{"d_model": 128, "norm_eps": 1e-05, "bias": "none", "tie_embeddings": false, "parallel_block": false, "init": "uniform", "init_std_qkv": 0.0442, "init_std_up": 0.0442, "beta1": 0.95, "beta2": 0.95, "schedule": "wsd", "final_lr_fraction": 0.0}
Each number is 200 + 20 x the weight over its row's rms, rounded and kept within 0 to 999. Layers, rows and columns count from 0. The size before them is the row's rms in percent of the matrix's.

# up: layer 10 MLP up, 320x128, rms 0.109, rows 13-30, columns 0-127
# down: layer 10 MLP down (transposed), 320x128, rms 0.105, rows 13-30, columns 0-127
# gate: layer 10 MLP gate, 320x128, rms 0.118, rows 14-31, columns 0-127
up13,103,167,175,169,224,196,192,217,232,154,227,224,228,174,194,202,172,204,176,215,210,221,191,195,165,212,184,208,220,222,224,173,207,186,232,169,193,176,213,221,211,217,190,231,188,201,217,219,155,228,182,170,219,208,188,210,203,214,182,209,204,213,195,212,194,182,179,211,208,155,163,204,190,187,190,199,200,223,192,218,176,193,200,208,212,239,190,236,186,232,176,159,229,210,178,196,191,189,221,214,195,207,189,218,203,183,192,200,174,186,186,169,217,201,224,194,205,223,230,210,201,177,230,214,174,219,179,196,223
down13,100,167,176,236,182,164,182,177,186,194,232,198,234,209,227,193,193,187,177,197,221,171,182,203,194,215,220,188,219,208,208,183,200,162,236,188,165,193,190,208,189,219,193,213,192,177,194,216,194,206,209,202,191,166,201,226,195,219,230,212,183,201,195,192,209,214,181,213,175,184,207,206,209,218,212,199,185,182,236,235,221,205,202,155,221,185,220,207,200,235,176,179,197,177,193,234,176,220,219,200,230,257,218,185,207,170,194,172,190,194,205,217,242,206,166,207,169,203,194,188,182,175,186,169,182,185,212,186,178
gate14,089,224,166,167,187,173,193,179,218,228,162,192,192,207,203,212,204,225,185,219,225,184,196,178,185,203,188,177,233,182,206,210,178,201,193,164,204,175,186,202,197,203,161,216,199,164,207,161,197,208,209,202,229,143,202,185,220,161,217,201,199,204,194,196,208,206,218,180,230,194,191,207,197,207,213,212,200,219,187,164,196,225,200,164,238,205,224,195,217,221,210,197,208,172,225,226,208,171,207,201,201,167,204,207,181,197,189,246,212,220,182,226,264,196,180,208,203,165,194,207,183,225,201,188,198,206,174,206,205
up14,093,187,198,181,170,209,202,192,181,170,202,209,190,184,168,195,188,223,194,191,160,236,214,210,247,206,229,239,212,207,219,178,201,207,196,200,227,213,185,186,228,200,186,198,173,174,201,180,185,219,207,194,201,202,179,220,223,233,205,182,181,214,201,207,219,214,224,189,217,204,240,189,183,157,202,239,204,195,210,178,216,175,202,183,178,205,167,213,211,209,195,212,254,209,225,219,227,202,196,220,161,214,192,222,191,198,173,214,189,154,208,231,211,196,187,177,182,156,178,171,212,205,201,203,179,183,204,185,173
down14,094,202,217,258,196,222,231,192,217,205,194,209,201,223,228,216,248,184,188,142,204,167,202,210,238,188,178,203,186,188,221,247,230,188,162,188,164,230,207,176,216,187,201,199,201,239,211,189,194,165,218,198,178,197,215,216,209,184,189,219,221,200,207,180,229,221,207,201,201,177,202,199,177,213,193,191,212,167,202,201,236,211,196,206,181,195,230,208,201,191,195,194,194,218,164,221,219,173,223,213,193,225,217,170,195,216,213,189,209,181,172,197,199,188,230,192,194,193,188,210,202,222,193,249,209,217,202,197,179
gate15,107,196,203,174,213,209,205,198,178,213,210,203,215,177,225,214,182,223,183,203,188,177,205,168,203,255,208,195,203,184,223,223,209,211,205,194,216,175,169,202,243,179,177,192,178,219,207,252,188,226,205,244,236,191,211,181,198,209,190,201,215,216,201,201,230,167,212,201,205,207,182,243,186,138,189,218,214,191,172,208,208,188,191,185,237,168,160,203,208,204,213,193,213,200,220,192,173,201,160,182,196,217,175,214,186,177,236,205,200,233,193,159,180,182,219,208,186,211,190,201,204,191,200,222,186,209,197,184,203
up15,105,210,205,199,179,202,174,203,187,234,187,209,192,175,200,157,234,172,189,189,185,182,211,189,243,221,213,194,213,153,209,214,205,174,213,169,229,227,194,202,212,187,180,186,174,213,200,211,219,210,198,210,208,197,189,211,207,225,210,195,183,212,200,186,205,181,161,166,194,201,156,204,202,191,189,197,209,196,229,176,193,183,183,178,206,202,241,229,241,196,254,186,243,188,192,215,201,213,159,178,203,196,235,210,221,186,218,184,234,218,219,199,175,183,216,193,241,192,194,209,225,165,197,199,187,214,204,218,209
down15,106,198,192,185,188,197,177,206,201,249,208,182,216,201,201,182,227,218,214,225,244,180,185,208,172,178,219,168,175,186,198,230,225,209,213,190,149,214,207,205,201,219,199,193,179,214,226,186,194,225,206,202,193,201,206,203,215,208,200,209,181,265,154,201,186,228,219,218,185,198,176,233,217,209,238,180,221,180,196,196,198,192,188,187,188,183,188,225,206,213,218,220,215,204,196,239,210,228,173,165,171,173,225,229,200,169,192,203,216,161,186,199,217,195,232,206,239,205,224,185,210,190,211,192,187,204,202,219,206
gate16,103,213,190,205,210,186,208,186,201,168,215,199,210,225,228,187,208,214,188,167,181,189,168,220,181,196,191,210,182,208,209,187,187,174,213,203,185,192,163,197,213,192,184,213,200,185,208,217,176,190,153,173,188,200,209,254,160,192,188,227,189,224,168,162,181,201,222,210,175,192,162,202,180,232,184,215,198,249,194,219,224,209,221,188,212,204,202,172,197,184,208,143,171,202,200,155,170,185,203,159,200,233,199,233,193,209,181,206,185,196,198,202,198,182,197,205,211,224,197,188,172,177,197,218,220,171,188,209,203
up16,097,196,178,179,205,222,200,181,226,179,190,171,195,210,204,168,197,206,190,211,145,205,174,205,189,221,203,182,200,171,212,174,199,144,161,208,212,195,176,224,197,200,203,229,210,193,236,181,175,198,202,154,197,239,186,215,196,162,214,217,186,220,192,198,188,222,199,202,179,203,212,200,183,194,202,185,183,215,157,200,193,241,181,192,202,221,222,180,209,188,202,167,179,227,194,180,181,181,227,205,237,196,197,211,179,204,164,201,188,220,196,215,210,217,202,199,201,236,228,206,196,156,187,231,201,165,213,211,182
down16,102,185,213,150,223,216,213,200,211,232,178,241,197,186,201,197,221,193,200,162,192,186,193,209,188,212,186,211,233,179,207,207,225,187,184,194,171,195,173,204,217,189,218,204,171,225,159,191,218,245,212,197,224,230,193,183,191,228,209,155,195,192,192,229,214,177,205,234,192,213,216,240,192,180,202,160,207,159,206,194,168,196,215,222,191,199,204,225,227,208,175,215,213,209,198,204,211,236,176,223,222,164,223,196,214,185,187,201,195,209,198,181,225,151,204,193,204,200,219,196,223,203,190,179,169,190,213,221,200
gate17,092,221,213,207,165,202,209,188,201,211,205,202,207,241,240,193,211,178,208,168,207,197,158,196,212,231,185,200,210,196,189,215,142,194,227,224,195,207,215,209,174,209,216,199,195,210,158,176,178,184,235,191,172,211,222,172,168,157,201,202,218,203,184,183,248,222,209,190,194,199,205,172,185,201,194,229,212,205,194,206,199,206,224,197,227,143,216,204,201,178,214,179,181,173,230,171,193,181,228,209,168,175,200,207,209,193,215,176,214,203,205,197,177,209,178,209,195,201,203,196,189,225,163,175,199,190,174,172,209
up17,089,207,221,189,184,193,184,202,213,212,199,201,209,244,175,197,203,216,211,210,186,217,199,205,201,156,201,196,215,167,200,225,195,176,199,192,209,173,220,236,209,251,212,208,193,200,207,205,171,201,212,187,160,210,232,203,174,208,214,209,193,215,198,187,196,217,192,204,171,183,254,207,187,241,216,190,222,269,191,215,192,213,208,177,244,168,198,205,208,198,213,197,143,199,209,189,202,198,197,217,199,153,187,191,183,199,205,204,201,234,210,190,201,238,172,206,183,218,211,222,198,190,174,192,198,156,184,195,204
down17,093,194,167,156,236,209,198,196,187,177,194,180,176,176,169,188,191,217,213,209,174,185,219,195,201,169,201,200,215,202,215,205,240,141,196,220,212,184,195,170,190,216,177,207,196,228,217,201,189,206,179,201,177,212,184,216,224,203,183,200,168,213,206,183,181,175,202,186,204,217,228,155,177,204,213,189,229,225,206,196,185,189,193,199,218,212,204,228,213,189,205,191,185,183,165,242,185,230,216,243,204,210,232,168,188,224,198,194,213,178,209,183,201,210,230,224,213,248,220,191,217,189,210,211,181,187,239,216,211
gate18,090,212,200,201,170,188,209,210,185,204,184,168,217,209,260,215,183,211,222,184,198,201,228,181,207,212,205,209,170,231,176,172,173,186,217,199,183,187,165,183,206,207,171,228,162,202,228,214,226,182,176,172,191,210,201,194,184,183,199,223,199,172,224,201,216,205,198,215,204,202,177,216,173,177,227,191,216,229,198,190,254,183,192,207,204,214,178,201,186,212,232,202,207,189,207,158,173,226,184,198,198,175,202,218,200,207,248,183,226,219,190,197,181,200,188,207,200,184,180,164,228,221,207,225,189,196,183,176,243
up18,087,200,214,197,163,222,192,218,201,197,204,208,200,192,198,214,211,185,217,228,201,207,239,176,218,174,216,217,229,182,203,202,210,202,181,210,164,193,181,211,233,187,222,207,176,209,217,236,215,189,195,190,178,229,187,202,197,204,194,210,185,165,200,197,222,194,186,215,209,220,218,218,167,201,251,198,212,250,193,162,203,207,184,190,182,240,196,216,196,203,203,197,216,221,230,176,213,227,162,200,195,167,179,193,205,210,203,185,187,238,198,207,249,199,146,197,222,215,212,214,235,204,173,242,198,188,198,172,217
down18,095,191,212,191,201,198,195,168,193,191,209,209,199,175,178,192,212,167,174,206,167,187,199,212,207,211,201,197,216,186,218,219,257,239,184,210,236,234,228,211,231,214,206,175,218,205,220,201,142,214,228,197,234,172,211,226,227,218,190,159,213,215,174,219,205,194,192,181,202,194,218,181,215,226,189,201,182,179,207,193,174,208,195,178,197,221,199,201,215,218,168,190,230,213,192,221,181,212,221,228,178,180,222,184,220,219,190,210,206,182,186,219,250,212,178,203,218,220,214,228,195,188,184,179,196,173,236,194,205
gate19,096,239,189,174,195,197,196,206,219,210,186,217,172,213,186,187,216,207,243,178,203,187,180,202,207,215,181,223,153,189,197,219,189,196,198,211,240,201,210,203,205,191,232,228,185,199,224,183,204,205,237,220,185,189,208,246,199,172,207,205,206,198,211,205,180,223,216,196,169,220,211,195,201,181,195,270,229,246,199,195,212,190,223,202,180,189,193,210,242,165,163,182,189,162,216,209,184,181,216,193,207,188,220,214,218,184,241,202,194,192,185,204,221,188,215,181,173,203,180,202,169,179,178,193,215,208,206,190,233
up19,097,196,186,243,179,207,222,196,190,184,265,210,214,189,204,178,203,223,248,218,198,215,181,179,216,191,200,228,180,226,190,156,213,228,219,189,241,194,203,208,182,209,186,220,178,207,180,190,202,188,179,197,197,189,235,209,222,200,222,228,183,223,200,213,162,221,191,229,171,196,173,199,204,203,237,197,248,204,199,182,202,217,201,212,184,206,227,199,208,185,207,194,217,175,211,171,211,199,160,209,218,184,194,199,187,237,226,194,224,215,216,221,192,215,221,217,193,213,198,233,191,163,189,210,223,225,192,188,220
down19,097,188,214,226,192,220,218,195,204,239,203,209,166,198,188,203,200,221,207,208,188,201,193,215,206,206,173,216,197,176,222,214,219,212,193,207,136,189,195,187,201,196,208,206,200,205,170,209,177,147,187,190,191,173,203,219,216,219,200,189,203,187,220,184,198,223,203,229,213,223,198,178,182,211,227,172,197,166,187,185,176,208,234,207,232,197,184,246,154,217,213,176,188,193,202,192,167,196,170,186,198,175,175,214,168,180,171,167,196,204,223,193,174,216,186,214,240,208,194,170,196,192,189,171,156,170,184,211,189
gate20,096,186,182,216,172,203,226,211,207,191,187,219,207,207,195,208,243,183,158,175,218,181,209,208,162,203,228,206,152,207,175,195,163,179,200,216,201,209,197,177,229,183,170,230,156,187,191,192,185,214,198,206,236,216,208,201,200,188,189,205,239,202,234,179,217,211,184,219,204,158,213,222,164,225,202,183,182,231,177,197,233,180,197,199,206,200,189,206,232,232,219,211,225,196,192,177,195,197,204,218,204,204,208,185,188,182,211,149,186,184,161,204,209,216,204,205,198,203,204,194,203,216,157,203,210,245,180,190,198
up20,095,205,212,163,208,165,199,181,199,197,168,206,181,210,215,203,179,227,212,216,192,197,191,172,230,183,235,163,170,196,181,213,190,173,160,212,202,194,183,195,170,174,190,185,170,200,222,230,189,212,205,208,224,210,205,208,228,174,197,165,201,164,200,210,179,177,256,198,228,217,214,196,186,187,212,203,213,189,196,215,229,205,197,202,168,229,180,225,169,216,209,229,186,225,218,239,217,201,196,187,186,197,159,201,199,196,211,187,237,244,202,169,213,198,201,241,195,199,222,195,211,211,212,199,196,197,229,204,175
down20,098,175,221,171,190,156,218,227,206,192,186,200,210,206,218,238,218,195,163,166,177,152,248,187,230,214,198,184,178,195,211,208,216,202,196,188,227,231,206,230,196,186,163,181,148,209,187,216,210,216,197,167,216,178,217,189,233,192,185,203,240,169,205,188,190,186,197,216,212,172,207,208,182,199,227,210,221,224,214,202,210,205,188,176,199,190,212,212,242,238,225,191,191,184,202,209,244,182,216,187,211,199,220,205,192,178,197,221,202,188,182,232,165,173,200,197,205,192,215,185,199,205,207,214,193,194,193,175,205
gate21,090,204,191,164,194,223,216,240,193,169,172,154,210,163,208,234,165,203,201,205,227,202,209,201,218,229,212,192,225,205,207,198,206,213,207,183,181,201,184,227,187,206,240,206,197,214,211,217,177,193,172,174,189,218,200,177,232,216,198,202,193,241,188,189,206,236,212,207,191,223,216,203,192,210,176,203,175,196,200,184,187,188,227,204,188,186,206,184,238,223,155,208,200,180,169,200,196,189,204,219,190,218,230,180,214,193,245,223,141,203,196,225,204,177,190,207,200,243,220,203,181,211,209,202,198,219,229,182,228
up21,095,186,192,218,202,191,217,208,205,211,233,211,184,188,189,225,178,185,214,178,177,226,212,194,199,231,176,195,198,214,172,235,188,212,184,159,152,231,167,216,180,207,214,201,241,181,189,190,166,207,188,177,199,225,205,204,203,196,200,140,212,170,182,200,206,212,159,182,182,188,186,236,212,201,223,176,197,197,227,168,188,184,156,212,205,209,208,203,208,201,199,226,232,193,227,190,173,224,204,217,217,203,210,180,185,191,191,180,185,169,220,199,218,212,177,216,189,193,220,234,186,153,194,217,202,201,210,227,212
down21,094,208,213,226,209,183,196,233,204,198,216,228,218,201,210,181,193,189,199,226,240,193,199,240,229,170,180,193,188,176,217,185,197,196,168,200,226,178,229,213,183,194,220,193,195,242,179,206,201,185,211,184,166,218,188,186,226,202,172,242,222,234,191,198,197,222,247,229,225,188,193,191,218,181,198,207,207,220,227,174,184,203,222,206,195,171,218,186,191,213,213,181,215,201,179,186,187,206,248,219,180,192,237,240,220,216,212,241,212,204,197,193,199,183,194,214,182,202,192,190,235,166,217,207,203,194,156,192,195
gate22,098,234,234,167,218,174,207,180,197,211,240,200,216,222,210,191,192,201,177,215,181,200,184,177,194,212,177,246,233,196,196,198,186,224,208,176,196,202,188,228,204,187,173,220,211,187,204,178,186,181,217,203,232,223,202,189,190,181,188,185,191,176,205,224,210,223,221,244,204,218,220,189,186,172,189,191,173,204,185,176,215,175,202,225,205,220,232,194,231,226,178,183,188,188,203,240,155,208,211,192,193,192,197,204,166,214,233,209,167,189,222,169,213,217,245,206,192,234,227,221,181,201,185,190,182,226,194,226,212
up22,100,207,174,193,187,230,210,206,188,163,196,180,209,188,198,223,158,192,224,200,191,187,208,188,166,201,213,190,186,223,194,202,187,237,178,161,187,206,208,210,227,244,193,225,196,151,189,229,198,190,157,215,222,203,196,172,199,177,229,173,193,219,202,197,186,178,200,205,159,218,231,187,189,214,185,199,235,215,177,185,175,229,170,207,169,170,207,196,194,246,232,210,208,232,211,219,207,210,214,214,189,213,190,190,165,204,208,186,192,232,202,223,209,195,178,232,183,211,204,178,206,177,214,197,199,176,197,199,231
down22,102,189,193,202,190,228,232,188,225,200,223,184,203,191,207,241,188,161,201,227,202,206,212,225,211,151,220,254,195,202,191,200,173,223,224,178,224,209,213,173,204,194,199,195,222,196,176,219,232,208,220,163,230,174,182,172,225,199,225,226,186,203,165,174,179,206,170,191,214,225,192,223,158,188,167,212,222,232,175,181,186,192,196,220,217,204,206,193,204,184,172,198,236,247,193,206,219,189,212,193,191,208,192,178,211,217,202,190,194,169,192,190,202,182,217,179,187,183,211,212,228,213,206,174,197,187,193,198,230
gate23,099,202,189,206,223,203,211,216,211,189,214,174,191,208,205,212,162,188,199,208,175,216,209,198,189,222,206,172,180,179,170,229,195,224,215,187,182,181,189,215,193,202,185,195,166,204,166,166,217,185,216,207,221,189,186,180,175,182,191,188,185,176,202,224,165,181,238,207,189,227,210,194,212,236,166,193,192,168,170,210,190,161,209,231,205,215,240,185,206,215,184,207,172,224,181,179,179,258,189,188,204,198,202,177,186,195,199,196,183,161,220,203,188,206,245,193,214,186,175,219,172,226,160,216,191,225,174,206,206
up23,101,201,200,161,203,211,208,189,209,216,197,214,173,202,210,180,226,230,153,209,192,183,205,188,207,202,191,216,176,237,180,216,208,182,205,232,200,212,211,136,219,215,219,190,241,188,191,209,173,211,218,204,203,229,223,166,202,175,210,222,207,170,215,172,184,190,175,212,228,212,185,197,208,204,165,198,214,202,204,176,208,199,202,166,210,195,203,156,208,236,208,177,186,179,221,217,193,161,169,208,191,206,228,211,150,182,189,170,176,214,205,191,166,189,195,193,195,205,212,195,180,167,227,200,216,182,193,202,231
down23,101,195,215,206,178,182,196,192,202,164,235,200,219,244,181,199,163,215,222,183,222,182,197,170,182,223,209,219,193,244,199,209,208,151,195,222,200,171,201,224,222,205,182,179,207,185,237,177,188,198,168,231,178,194,227,202,179,188,196,235,196,196,195,170,191,199,205,183,168,158,203,192,199,190,159,229,193,208,211,180,222,191,194,195,210,224,220,211,196,224,196,213,211,198,231,234,168,196,214,197,210,222,217,216,218,219,185,191,184,211,236,184,231,172,183,200,186,193,176,176,201,208,210,238,225,194,216,175,192
gate24,102,199,210,187,218,193,205,205,195,194,252,190,195,218,200,198,223,198,200,202,202,211,151,178,163,221,186,177,202,170,249,195,187,166,200,192,209,196,191,232,227,210,192,207,202,197,202,177,207,195,219,199,218,191,198,192,226,215,219,231,231,194,193,180,196,224,213,151,224,200,174,195,246,167,180,212,168,196,226,198,187,197,232,230,237,195,220,196,245,175,210,153,224,214,203,184,200,193,182,209,194,186,217,176,215,196,202,204,197,170,191,205,228,178,227,182,180,213,227,182,189,213,177,217,178,202,201,187,232
up24,101,199,181,216,215,200,159,202,179,218,186,191,212,200,216,172,198,185,215,174,210,174,233,216,174,236,197,211,179,201,226,165,207,210,207,211,192,200,200,223,172,175,186,215,199,178,205,180,233,178,227,216,228,202,209,182,174,201,230,181,245,180,183,160,171,188,202,203,206,210,214,213,158,192,198,226,222,188,210,193,197,222,156,213,219,206,215,246,184,166,195,181,175,199,180,223,155,231,211,220,181,207,192,186,198,198,206,207,211,187,208,196,222,172,203,217,193,173,224,201,192,171,220,213,192,176,177,185,235
down24,099,189,215,214,211,196,208,186,193,163,187,197,199,152,210,184,195,216,235,206,197,204,182,200,209,177,187,148,195,226,205,199,224,191,194,230,196,184,209,221,226,219,151,161,213,217,229,192,201,203,225,211,233,239,189,207,207,157,221,190,179,193,201,185,192,234,191,200,211,181,192,176,223,155,236,224,182,165,237,198,205,154,214,183,204,193,203,210,203,217,158,169,207,195,221,186,187,186,147,227,181,206,192,211,208,208,169,182,190,202,206,193,202,205,200,200,226,205,206,203,213,212,178,210,189,209,199,188,193
gate25,106,247,193,167,196,192,195,204,207,175,206,164,219,200,214,245,211,181,236,166,217,191,198,167,209,231,214,197,224,205,205,200,182,194,196,199,198,200,164,170,218,221,176,212,205,198,216,216,191,182,169,212,229,172,208,202,194,194,235,213,239,201,178,186,190,213,188,174,221,171,150,167,209,197,200,227,198,191,196,197,193,188,238,213,200,197,190,213,233,216,209,167,189,202,200,224,190,193,230,188,215,209,212,195,190,184,190,197,198,218,202,199,221,190,212,242,201,194,183,222,175,181,225,231,242,224,162,229,191
up25,097,172,218,214,202,220,166,224,205,203,191,181,199,158,205,177,177,149,184,243,198,169,185,186,155,187,196,179,202,195,207,218,196,213,223,208,234,191,168,209,224,186,233,206,201,189,182,214,188,180,184,156,181,191,241,230,180,183,192,211,196,205,202,174,230,223,230,218,195,196,188,224,206,171,209,219,198,209,185,226,219,193,156,210,208,212,211,193,190,205,197,201,185,212,221,170,202,226,163,228,184,194,212,192,213,175,206,176,192,218,206,196,188,211,235,193,189,188,190,187,192,195,183,190,156,178,183,199,239
down25,096,238,211,207,202,159,156,214,186,188,204,200,203,195,188,210,199,188,219,208,231,182,203,218,192,181,169,171,208,189,183,188,195,201,233,167,184,222,150,186,189,195,208,199,253,214,219,248,176,171,164,201,234,217,187,231,177,180,170,178,229,205,179,191,186,219,219,206,169,185,217,180,205,167,195,192,188,203,206,183,197,189,199,212,208,252,173,170,216,200,212,177,174,209,211,197,215,209,162,191,202,221,204,188,203,176,204,202,194,218,226,172,220,206,218,225,212,204,191,180,188,224,214,181,196,209,201,186,192
gate26,105,191,197,185,157,190,191,194,196,215,204,202,194,228,229,204,239,212,174,214,226,183,225,184,194,189,144,192,210,210,206,248,175,194,204,205,213,189,230,232,215,180,219,215,197,202,190,190,189,188,197,195,177,170,180,204,198,211,190,191,196,184,160,167,251,207,238,219,196,187,177,202,239,206,178,214,219,232,221,218,219,197,199,182,210,213,198,187,177,174,206,165,171,200,230,221,179,210,180,174,203,226,195,220,216,180,199,191,187,207,214,202,187,154,236,188,223,212,192,196,188,223,171,197,218,201,163,197,202
up26,110,187,196,186,198,254,211,189,196,179,190,194,203,199,195,215,238,205,192,199,211,222,221,211,227,179,174,213,171,183,192,179,199,171,199,177,234,190,170,178,228,241,183,218,182,217,216,183,213,163,216,213,193,170,191,207,205,233,185,186,213,235,200,212,222,207,243,222,209,210,210,227,238,215,162,173,243,179,209,208,201,196,206,187,203,234,171,185,196,189,216,194,208,222,205,178,197,214,169,244,231,221,188,195,210,198,187,176,198,193,221,200,196,176,177,175,197,209,212,221,224,221,215,203,246,201,199,183,206
down26,113,188,213,187,209,229,192,229,181,182,189,171,194,178,197,240,220,175,214,204,176,198,183,196,223,202,214,198,163,188,236,201,222,193,208,200,200,173,212,210,183,234,206,220,200,206,193,181,190,183,217,194,197,189,186,163,206,201,188,224,192,253,215,223,174,200,222,168,183,202,206,231,198,181,189,196,217,187,170,178,187,238,217,249,206,205,172,197,208,185,238,202,218,213,213,164,201,173,221,203,216,173,166,203,197,203,229,177,176,212,165,199,196,193,172,181,212,216,211,185,232,170,248,179,216,197,183,216,198
gate27,099,209,182,222,188,191,234,185,215,207,210,200,219,177,234,205,211,203,193,211,242,182,187,197,184,206,213,199,206,195,201,173,192,176,227,188,238,185,154,198,180,168,205,172,183,180,176,169,195,200,202,251,184,230,195,195,207,185,192,195,190,226,211,211,238,222,211,187,197,206,177,225,208,206,218,194,200,181,217,202,209,177,230,223,200,197,202,205,220,191,237,207,232,181,213,223,172,191,172,198,184,220,174,203,189,165,193,212,176,205,231,178,205,150,215,175,188,181,140,184,226,209,183,175,209,221,187,204,185
up27,107,188,186,187,200,155,215,192,175,176,191,204,196,215,185,180,161,212,174,175,168,254,229,205,192,201,195,201,212,207,203,192,184,203,214,211,200,207,228,206,205,238,178,187,197,193,202,196,168,242,165,168,174,183,186,216,171,208,171,215,206,198,227,186,163,210,168,170,239,179,176,198,195,212,222,189,208,194,183,210,211,184,173,187,170,206,209,212,169,184,182,174,163,205,203,169,201,215,192,176,219,187,185,191,196,216,209,188,184,150,206,219,193,182,197,207,236,211,231,205,208,198,198,240,208,197,186,175,205
down27,107,210,213,208,183,182,227,205,205,190,207,209,209,235,215,198,177,186,174,205,208,217,184,211,185,191,197,208,188,214,225,212,145,186,249,184,186,167,196,253,214,209,192,192,198,174,203,202,192,193,177,184,192,214,167,209,197,194,214,196,163,228,202,165,195,199,198,235,203,195,168,171,174,205,213,192,156,214,195,239,250,166,185,211,176,233,204,195,210,189,199,207,190,186,221,198,203,192,213,185,217,207,172,182,174,175,176,235,174,195,201,183,185,155,220,163,213,206,179,184,215,207,218,191,197,195,188,177,210
gate28,101,187,199,194,189,215,224,187,170,223,205,211,150,235,210,226,220,219,184,166,184,211,190,195,264,259,204,185,209,201,182,238,180,196,204,220,197,192,206,192,214,202,205,210,201,205,196,174,218,229,213,225,193,238,193,168,187,210,204,172,218,155,187,227,213,193,215,200,197,213,195,188,208,204,210,205,216,189,187,197,223,173,178,194,177,197,198,189,199,217,203,198,193,186,220,199,183,231,198,203,210,230,184,235,207,188,209,187,209,205,213,147,174,183,203,216,152,170,181,156,217,213,233,183,196,195,197,194,203
up28,103,200,194,218,196,202,236,161,204,170,166,195,224,198,213,217,208,219,191,226,203,195,213,223,167,190,190,206,174,178,189,189,183,181,235,198,178,196,199,241,183,229,173,206,178,161,215,210,210,196,177,193,202,195,199,214,177,196,176,202,232,249,238,185,236,220,208,199,210,197,214,204,204,201,190,232,205,181,176,206,197,194,217,205,216,198,183,160,208,196,223,192,215,231,144,225,182,158,204,167,181,200,206,184,220,190,203,227,170,200,201,229,237,177,200,203,207,181,190,223,201,193,172,191,219,179,211,170,205
down28,101,192,202,211,171,196,226,188,185,197,230,209,192,189,204,189,198,224,226,218,194,198,206,212,214,234,189,189,226,180,188,238,126,166,179,231,182,187,224,244,191,216,211,205,194,227,200,184,236,226,162,256,175,219,206,156,200,209,204,206,211,205,213,174,194,213,229,199,183,224,203,211,195,190,208,218,215,177,173,229,212,200,200,230,185,202,189,201,205,229,190,181,224,196,194,203,193,244,192,183,238,219,185,211,178,222,202,208,201,168,200,196,188,207,171,175,194,191,202,190,195,205,181,171,189,197,209,196,180
gate29,105,194,204,208,178,220,180,151,225,208,182,164,196,188,209,196,189,211,192,185,199,211,167,245,208,199,196,184,182,195,178,215,164,220,221,204,194,207,192,175,184,215,170,177,206,190,195,197,162,205,180,212,262,214,199,202,195,235,179,209,212,191,149,172,205,201,202,166,179,189,194,197,192,202,178,221,217,172,205,188,206,188,175,176,214,224,183,160,217,212,210,218,220,219,191,199,201,176,217,172,160,210,211,188,219,230,233,196,182,195,171,225,208,193,212,190,179,231,168,211,204,172,200,196,241,196,188,194,208
up29,103,191,197,219,204,189,170,225,227,225,169,198,190,211,233,190,200,195,166,197,201,200,148,200,174,208,192,176,224,196,217,252,197,193,187,167,210,187,219,228,170,210,184,203,189,228,183,173,182,215,185,164,247,213,219,185,185,199,204,199,211,194,162,202,165,195,178,195,173,199,186,213,161,175,199,199,194,192,199,180,190,196,184,158,188,201,199,204,192,195,176,235,221,216,185,218,204,180,209,217,198,170,228,173,195,222,247,190,227,198,217,209,221,191,219,200,199,240,218,193,183,169,191,201,222,182,182,188,204
down29,105,211,234,202,202,197,181,177,199,227,172,202,232,199,206,195,229,202,184,206,201,223,165,165,177,225,187,238,228,197,195,201,182,196,205,168,258,174,196,213,191,180,202,194,219,181,190,200,192,195,232,178,223,178,222,202,185,174,171,203,194,195,218,239,194,205,205,183,200,224,220,200,192,196,231,159,173,216,188,182,148,186,194,194,179,210,210,187,194,179,211,211,207,231,190,230,192,230,201,203,181,166,234,190,182,196,230,191,184,216,209,209,187,193,230,214,186,202,181,219,212,198,220,168,200,196,186,145,216
gate30,083,212,159,196,166,176,210,187,212,186,216,185,207,203,193,205,204,206,184,193,182,173,207,212,242,179,201,229,194,198,175,158,210,223,176,177,173,208,219,156,222,197,190,173,182,243,215,177,238,196,190,162,225,198,228,178,223,192,196,209,198,201,210,198,202,208,199,197,174,210,203,206,203,208,171,217,226,183,240,203,209,207,190,169,198,214,205,203,211,229,263,170,218,212,176,179,203,211,201,222,187,211,175,227,197,216,208,172,225,207,237,184,187,211,232,193,193,182,196,174,223,184,225,191,184,204,228,209,211
up30,091,224,194,202,222,198,218,197,197,154,168,214,177,213,200,222,187,210,185,205,177,219,209,203,242,169,218,216,207,157,159,161,191,213,212,226,198,211,204,194,222,193,172,169,194,206,228,178,195,162,211,174,184,199,194,204,224,216,219,179,210,236,221,203,176,197,183,183,192,191,201,182,203,185,198,177,186,189,161,155,233,226,162,180,200,189,216,164,194,199,223,218,220,189,206,222,216,170,221,192,228,188,203,189,182,227,209,215,214,169,175,217,192,191,207,191,188,209,204,182,220,200,168,208,217,168,234,200,204
down30,095,174,221,195,171,191,214,189,196,180,236,192,208,207,193,220,189,183,206,223,182,221,207,216,164,248,173,239,218,206,236,211,212,172,234,206,221,233,195,233,166,227,205,194,212,164,191,235,172,215,190,199,190,240,172,213,196,188,201,198,181,215,191,196,200,196,209,189,188,172,182,217,213,169,217,214,181,202,225,234,201,158,181,202,174,231,212,192,191,203,186,165,192,192,189,215,204,211,196,199,220,198,225,171,192,179,188,220,203,192,243,214,202,208,218,228,199,242,208,216,190,187,177,196,184,219,223,177,183
gate31,103,185,176,187,204,173,208,213,210,200,183,194,227,218,217,171,188,201,200,136,204,223,194,183,205,211,181,196,209,214,180,186,194,206,208,207,159,189,155,203,211,212,197,187,167,179,237,191,201,214,223,196,201,205,227,199,183,179,198,173,193,188,205,183,213,179,177,182,197,212,208,206,222,182,200,194,218,156,175,206,199,153,197,214,252,170,190,156,195,230,209,228,194,200,199,167,237,217,206,212,183,198,232,168,172,185,210,199,195,196,209,155,161,210,187,206,206,204,190,188,173,215,203,250,205,195,205,204,196